config = dict(
    n_layer=10,
    d_model=192,
    n_head=3,
    n_kv_head=3,
    head_dim=64,
    d_mlp=768,
    vocab_size=1413,
    activation='squared_relu',
    norm='rmsnorm',
    norm_place='pre',
    norm_eps=1e-05,
    positions='rope',
    rope_base=10000.0,
    rope_fraction=1.0,
    qk_norm=True,
    attn_scale=0.14,
    bias='none',
    tie_embeddings=False,
    parallel_block=False,
    extras=['capped logits'],
    init='uniform',
    init_std_qkv=0.0276,
    init_std_o=0.0276,
    init_std_up=0.0276,
    init_std_down=0.0,
    optimizer='muon_variant',
    lr=0.0127,
    lr_mult_o=1.3,
    beta1=0.95,
    lr_head=0.00897,
    grad_clip=0.5,
    warmup_steps=125,
    schedule='wsd',
    decay_fraction=0.752,
    decay_shape='exp',
    final_lr_fraction=0.1,
    batch_tokens=65536,
    seq_len=1024,
    doc_mask=True,
    train_tokens=346200000,
    steps=5283,
    dataset='wikipedia_en',
)
Each number is 200 + 40 x the weight over its row's rms, rounded and kept within 0 to 999. Layers, rows and columns count from 0. The size before them is the row's rms in percent of the matrix's.

# layer 6 attention key, 192x192, rms 0.182, rows 137-145, columns 0-191
104,139,261,214,225,237,189,279,133,184,269,155,176,197,176,201,237,200,228,134,215,172,209,227,190,156,151,211,337,264,252,181,287,194,207,260,265,170,285,181,194,228,194,192,207,178,244,246,235,241,214,164,229,233,250,197,193,218,168,160,209,187,242,205,204,217,198,206,144,210,166,239,211,121,148,246,294,191,208,211,190,218,244,183,177,202,185,228,153,208,192,188,246,214,242,171,201,230,193,176,181,190,179,155,245,104,165,256,171,197,287,127,196,183,120,205,218,132,124,272,216,208,167,150,162,214,178,224,199,144,122,213,191,150,129,217,168,231,227,193,142,160,215,190,210,214,176,183,160,244,166,195,203,218,240,189,208,230,153,235,218,122,197,265,217,214,206,243,230,223,148,195,283,230,281,279,221,274,179,202,183,204,242,225,264,186,156,229,193,218,177,241,174
099,149,274,188,160,230,191,172,232,186,205,207,167,221,253,243,186,186,228,110,215,167,216,205,165,239,215,197,225,212,149,177,249,194,199,156,204,166,241,159,116,204,203,220,209,249,251,271,206,221,229,208,170,161,202,221,283,176,245,169,232,243,226,238,166,228,202,251,220,147,289,169,180,232,306,162,181,171,209,194,203,269,285,197,223,218,186,208,261,179,189,204,176,190,180,188,251,277,173,123,235,176,180,205,256,247,168,218,235,248,174,253,208,147,179,187,204,244,171,275,202,153,301,113,161,136,182,188,181,203,211,147,272,206,240,239,246,234,231,213,205,178,270,204,194,204,145,137,265,243,203,168,277,180,226,239,336,297,231,201,198,191,208,174,174,175,113,140,257,198,189,245,228,190,232,176,194,204,217,175,178,193,204,223,193,137,201,164,240,226,208,178,195
107,190,206,172,215,289,198,225,207,279,185,194,207,151,305,211,232,197,199,196,198,207,273,149,147,224,133,167,176,234,163,236,212,285,173,152,138,154,195,231,202,201,275,160,151,266,184,173,154,231,203,182,228,187,190,173,173,157,130,168,173,197,199,181,193,216,200,155,217,293,233,204,244,196,161,150,233,243,222,137,174,132,106,141,231,160,159,188,203,184,244,182,173,200,197,209,212,117,193,215,208,239,264,235,212,247,273,198,184,211,186,170,183,189,156,186,243,134,239,191,175,191,256,204,196,165,227,84,148,194,230,189,166,127,179,158,219,206,145,177,166,120,181,192,241,172,136,186,179,226,184,185,193,203,265,257,149,195,211,231,184,215,168,282,203,183,166,205,136,182,215,146,170,234,198,171,224,162,155,187,213,288,173,202,155,150,143,262,147,203,255,105,178
096,217,236,199,223,211,233,202,186,229,225,151,177,185,136,218,320,134,241,198,195,244,179,202,183,266,183,195,210,161,189,168,213,227,200,264,266,223,167,147,233,173,223,190,211,202,124,164,168,198,195,193,231,205,222,172,197,203,243,209,184,227,211,210,175,181,184,174,301,195,276,218,213,159,182,236,189,189,188,207,208,273,122,191,149,102,153,225,235,219,199,242,188,209,253,167,252,152,192,221,205,156,162,160,234,156,206,262,276,213,196,239,158,214,232,189,264,186,223,165,232,206,253,154,273,200,175,173,150,205,155,217,202,161,188,209,196,230,232,151,297,184,175,185,179,183,189,269,154,293,116,131,238,270,176,173,192,202,215,251,197,238,236,201,189,266,325,243,197,177,224,230,202,188,185,227,168,318,196,239,133,210,219,215,231,131,139,181,280,206,230,164,143
101,142,175,234,111,201,185,166,192,252,204,203,250,212,120,216,195,202,166,214,227,218,290,253,203,220,147,126,208,270,185,187,186,234,238,234,173,137,213,198,191,207,230,203,194,242,150,272,182,159,197,201,172,210,240,177,232,220,202,150,158,201,236,217,138,186,210,136,162,169,133,208,158,245,222,227,212,222,206,87,189,169,254,175,254,223,214,239,188,186,176,200,134,266,246,213,183,204,152,312,195,191,233,204,170,214,160,212,118,140,87,259,225,127,188,163,158,245,239,183,165,173,227,201,215,164,173,229,215,131,289,198,196,215,241,165,177,185,224,179,169,170,221,176,238,243,234,227,225,204,161,210,255,145,296,199,227,246,202,194,233,177,246,189,127,145,189,238,211,211,231,89,210,164,187,153,161,201,222,142,157,186,218,214,149,247,157,157,153,253,170,240,182
101,189,236,224,236,229,231,104,296,186,262,141,225,227,203,309,139,161,242,171,191,258,218,172,245,160,301,235,173,237,187,230,190,209,204,191,202,230,247,135,212,163,205,196,288,178,189,227,166,152,238,188,269,212,243,160,264,252,169,209,206,258,202,232,171,175,230,176,220,199,286,147,193,313,203,231,202,202,266,210,239,165,284,207,263,151,185,264,224,224,182,227,193,157,202,199,253,162,181,188,260,125,259,200,184,238,264,229,223,255,216,192,227,180,209,240,174,209,198,248,136,189,120,180,197,281,229,159,204,195,184,199,161,247,156,192,188,148,216,153,217,226,183,281,123,284,214,236,191,231,178,175,179,206,179,235,236,150,198,189,215,150,140,262,203,244,212,167,141,203,213,216,159,192,180,235,218,184,223,198,234,210,178,194,168,153,248,177,199,151,165,215,253
111,157,155,224,136,172,217,223,198,239,143,219,146,177,233,137,126,223,242,161,175,229,226,192,218,227,197,114,168,244,224,271,183,186,150,191,179,185,201,192,245,202,155,171,231,219,176,194,212,215,176,198,182,182,170,163,226,109,234,179,240,207,243,171,197,246,233,231,217,170,236,157,213,230,227,166,193,175,296,179,166,159,207,222,115,148,204,294,207,193,258,244,137,258,163,241,247,183,219,231,191,176,276,188,170,186,239,189,251,242,243,187,149,196,189,182,240,141,236,198,189,181,221,165,309,286,184,230,198,208,168,243,199,121,246,106,236,159,188,267,257,218,196,130,188,123,226,243,173,180,253,186,233,263,165,202,182,160,181,221,198,175,227,109,230,235,175,189,178,163,180,236,255,243,259,172,186,152,186,142,156,159,253,207,151,207,271,229,229,257,247,247,157
110,215,202,174,135,212,265,237,216,242,175,208,228,201,192,206,133,186,188,231,148,186,259,183,214,247,240,129,196,215,135,189,199,174,107,194,249,140,135,189,132,205,208,207,260,219,177,182,250,264,242,226,219,243,200,214,261,176,184,145,139,235,215,113,117,227,245,194,209,226,168,150,284,160,174,213,190,156,186,163,175,238,215,186,191,160,74,181,210,171,230,246,213,186,192,249,203,191,191,150,241,121,224,244,150,86,297,194,224,174,177,223,170,185,192,160,213,250,262,168,158,170,181,209,234,218,226,206,213,232,161,194,202,161,270,158,168,224,189,234,146,204,196,159,190,143,164,197,223,177,161,215,273,145,202,210,154,187,246,137,218,245,191,291,231,222,224,204,208,192,132,154,246,161,188,147,185,202,194,245,199,201,268,157,274,273,195,198,182,208,244,157,147
109,154,206,169,198,252,219,187,197,142,263,189,252,151,226,173,260,258,213,188,198,244,213,209,162,237,253,174,238,168,184,224,154,161,231,142,201,209,194,254,215,181,234,204,221,216,200,183,165,218,183,199,192,230,169,190,252,188,238,138,271,127,184,132,204,167,251,211,195,174,241,175,274,193,193,183,210,175,143,135,214,220,153,179,263,188,159,177,200,239,275,248,184,148,209,167,268,246,177,159,169,214,155,136,232,152,285,169,178,267,153,146,179,204,161,203,189,176,184,242,222,155,184,236,218,238,62,273,204,164,194,226,153,147,225,260,193,193,166,233,137,150,202,177,142,172,252,134,184,171,153,255,228,249,165,202,118,202,190,221,212,142,244,207,309,181,177,239,238,151,197,166,255,186,140,140,164,224,208,197,174,126,199,235,243,219,172,273,184,188,165,258,247
# layer 6 attention query, 192x192, rms 0.182, rows 138-145, columns 0-191
102,256,230,199,210,157,256,199,210,197,243,154,310,198,189,171,135,146,194,187,199,216,211,226,250,159,247,171,234,163,228,189,131,231,191,195,208,186,255,250,238,183,174,249,163,237,176,237,144,164,168,138,233,195,198,141,139,158,141,123,259,234,195,226,164,158,229,165,221,212,200,109,247,251,184,190,210,151,141,250,263,216,213,308,172,238,202,204,211,215,131,205,181,188,191,164,136,235,221,204,177,97,172,240,171,214,170,225,236,218,257,172,237,218,241,213,229,264,270,174,154,203,212,199,308,131,218,202,141,255,225,205,177,189,184,233,170,181,194,248,232,259,195,144,161,217,232,190,218,267,120,133,254,153,185,205,173,171,200,179,175,271,207,197,122,206,219,248,166,250,267,153,225,155,182,175,206,249,226,210,220,253,212,189,277,237,235,184,164,210,182,222,178
108,201,244,192,243,138,187,195,168,202,190,182,283,144,273,142,177,207,184,249,204,241,222,108,188,213,179,232,217,222,191,199,236,204,229,185,149,179,240,274,186,165,238,186,284,206,80,160,188,178,201,220,206,196,139,187,210,154,213,161,76,186,176,236,186,219,244,156,179,162,214,265,241,136,214,201,154,252,214,237,200,178,84,200,266,221,187,178,200,244,219,249,255,136,229,218,181,147,209,248,174,211,152,192,184,246,280,252,203,237,196,238,256,275,173,188,232,191,191,222,174,226,144,169,220,210,294,176,294,183,189,193,148,194,225,207,212,192,175,167,212,109,203,246,190,201,93,280,194,244,235,170,197,200,202,233,201,156,220,185,200,201,163,189,248,224,202,178,172,254,295,184,205,238,151,237,187,194,222,148,167,180,223,188,214,196,148,181,207,274,173,159,154
108,202,197,248,170,151,172,193,187,189,182,195,109,201,219,229,200,162,198,205,220,280,160,176,179,110,168,220,293,201,198,223,269,257,221,155,128,144,210,238,119,196,197,242,199,163,154,206,156,228,126,161,222,211,223,172,183,229,207,183,198,183,204,284,212,104,150,208,196,246,213,221,215,177,193,238,159,264,269,213,153,181,233,281,198,224,210,193,184,218,214,174,151,163,166,187,175,162,213,231,217,247,168,242,256,159,190,223,236,244,211,219,211,268,203,254,144,127,185,197,267,250,210,218,172,211,210,180,161,196,142,223,245,233,213,197,145,163,204,254,151,162,184,178,205,164,264,146,226,185,167,159,308,128,185,225,232,180,235,225,242,162,176,175,117,243,171,193,130,181,257,170,223,227,174,288,234,193,202,97,188,180,162,166,186,221,198,182,137,188,188,84,202
094,144,149,173,224,264,157,198,180,250,234,251,213,161,251,129,217,243,194,247,141,153,258,158,279,155,165,197,195,189,191,234,251,169,137,198,190,207,211,229,194,289,284,254,146,208,142,191,120,176,164,242,172,162,247,169,176,225,158,260,182,116,192,207,307,184,175,181,226,211,158,163,214,172,242,146,314,182,197,227,137,138,212,259,196,209,217,225,236,238,227,189,298,235,210,187,189,201,184,190,285,203,219,180,236,182,255,214,171,173,216,232,221,161,213,214,254,219,271,226,218,234,224,209,213,131,160,206,219,263,223,163,214,200,227,249,172,228,167,167,219,198,127,268,234,209,222,204,137,229,192,156,162,139,184,147,213,216,175,165,280,213,118,262,176,173,178,195,227,200,216,152,194,217,216,227,150,203,204,206,261,177,229,176,202,186,150,181,142,179,216,284,170
108,231,218,188,189,225,168,161,246,280,218,188,126,210,150,168,183,242,239,225,228,244,180,235,159,172,254,172,117,208,192,255,186,189,190,219,154,143,204,225,119,226,176,206,202,173,157,140,193,223,223,205,188,198,323,226,193,209,257,126,207,216,190,211,192,199,185,258,243,126,177,136,189,235,213,170,198,151,178,141,247,185,236,226,230,251,170,188,173,158,189,108,169,235,202,196,265,210,282,276,222,218,213,305,201,244,119,203,203,190,186,209,130,137,166,185,164,207,170,164,204,215,176,132,232,208,196,167,140,149,224,197,193,272,195,204,151,233,232,151,192,197,222,195,189,198,189,160,203,164,145,178,244,172,163,238,201,166,218,124,322,229,223,229,136,149,245,280,174,175,217,157,233,177,271,132,206,213,245,208,205,206,147,191,219,195,231,194,140,199,108,241,199
103,214,189,256,185,180,193,224,137,256,164,266,182,160,222,150,178,139,215,216,226,267,210,238,177,124,213,204,201,232,179,187,188,234,248,245,188,218,185,228,155,209,157,214,112,146,190,191,142,246,251,159,197,200,232,168,197,164,184,180,278,141,235,224,161,192,207,215,108,175,154,191,161,195,247,107,199,166,218,218,140,160,130,188,155,157,179,261,201,220,193,142,302,142,200,262,208,199,209,161,198,161,162,235,185,179,136,259,173,221,198,181,190,314,245,261,202,263,233,213,251,121,230,219,145,214,146,180,189,247,199,223,175,242,150,183,177,151,157,168,247,174,241,223,204,160,201,163,159,221,212,141,187,221,177,229,141,197,195,249,162,188,235,185,234,187,132,170,162,147,181,214,211,153,174,161,185,225,160,183,241,180,127,223,226,207,251,280,104,134,212,215,275
095,208,213,184,207,290,183,245,228,202,173,189,225,142,237,227,178,158,246,257,159,208,182,242,244,99,176,184,261,229,178,278,168,265,165,173,226,242,231,188,205,276,175,271,130,191,187,241,242,178,184,170,235,206,203,221,201,261,168,274,302,224,150,209,211,261,258,240,189,155,204,275,169,207,243,245,160,212,296,175,221,222,199,159,190,219,178,208,189,167,229,200,136,193,205,136,217,251,202,200,197,199,297,222,207,122,154,202,172,206,195,200,170,228,211,149,120,189,188,173,132,214,159,175,251,189,175,197,184,178,132,226,182,147,280,244,171,241,189,264,163,212,165,233,206,181,240,200,232,167,204,212,244,173,181,179,206,231,209,258,229,124,184,171,228,252,202,212,164,266,130,193,252,251,196,281,187,275,217,231,180,136,208,199,244,280,145,137,239,221,229,190,210
114,224,193,164,218,140,200,202,220,171,229,125,221,194,256,239,245,205,235,175,216,201,156,243,235,180,246,168,253,195,211,196,205,239,214,170,153,263,195,209,255,150,139,194,248,180,267,217,182,241,179,287,190,185,130,152,266,244,232,162,234,240,193,193,241,193,222,131,237,185,195,213,230,203,212,172,216,199,170,243,217,216,219,177,224,243,142,246,250,185,195,244,146,118,195,229,277,181,189,153,146,236,226,210,192,256,178,122,195,179,174,152,171,308,163,154,170,159,259,253,205,175,146,220,173,286,246,216,188,153,200,177,179,136,272,238,205,150,200,151,231,203,107,171,194,252,190,217,263,168,213,208,195,132,257,174,201,145,112,222,180,216,252,267,270,227,203,134,178,207,214,174,117,241,260,219,166,195,152,161,204,128,205,179,222,171,242,300,173,190,199,198,192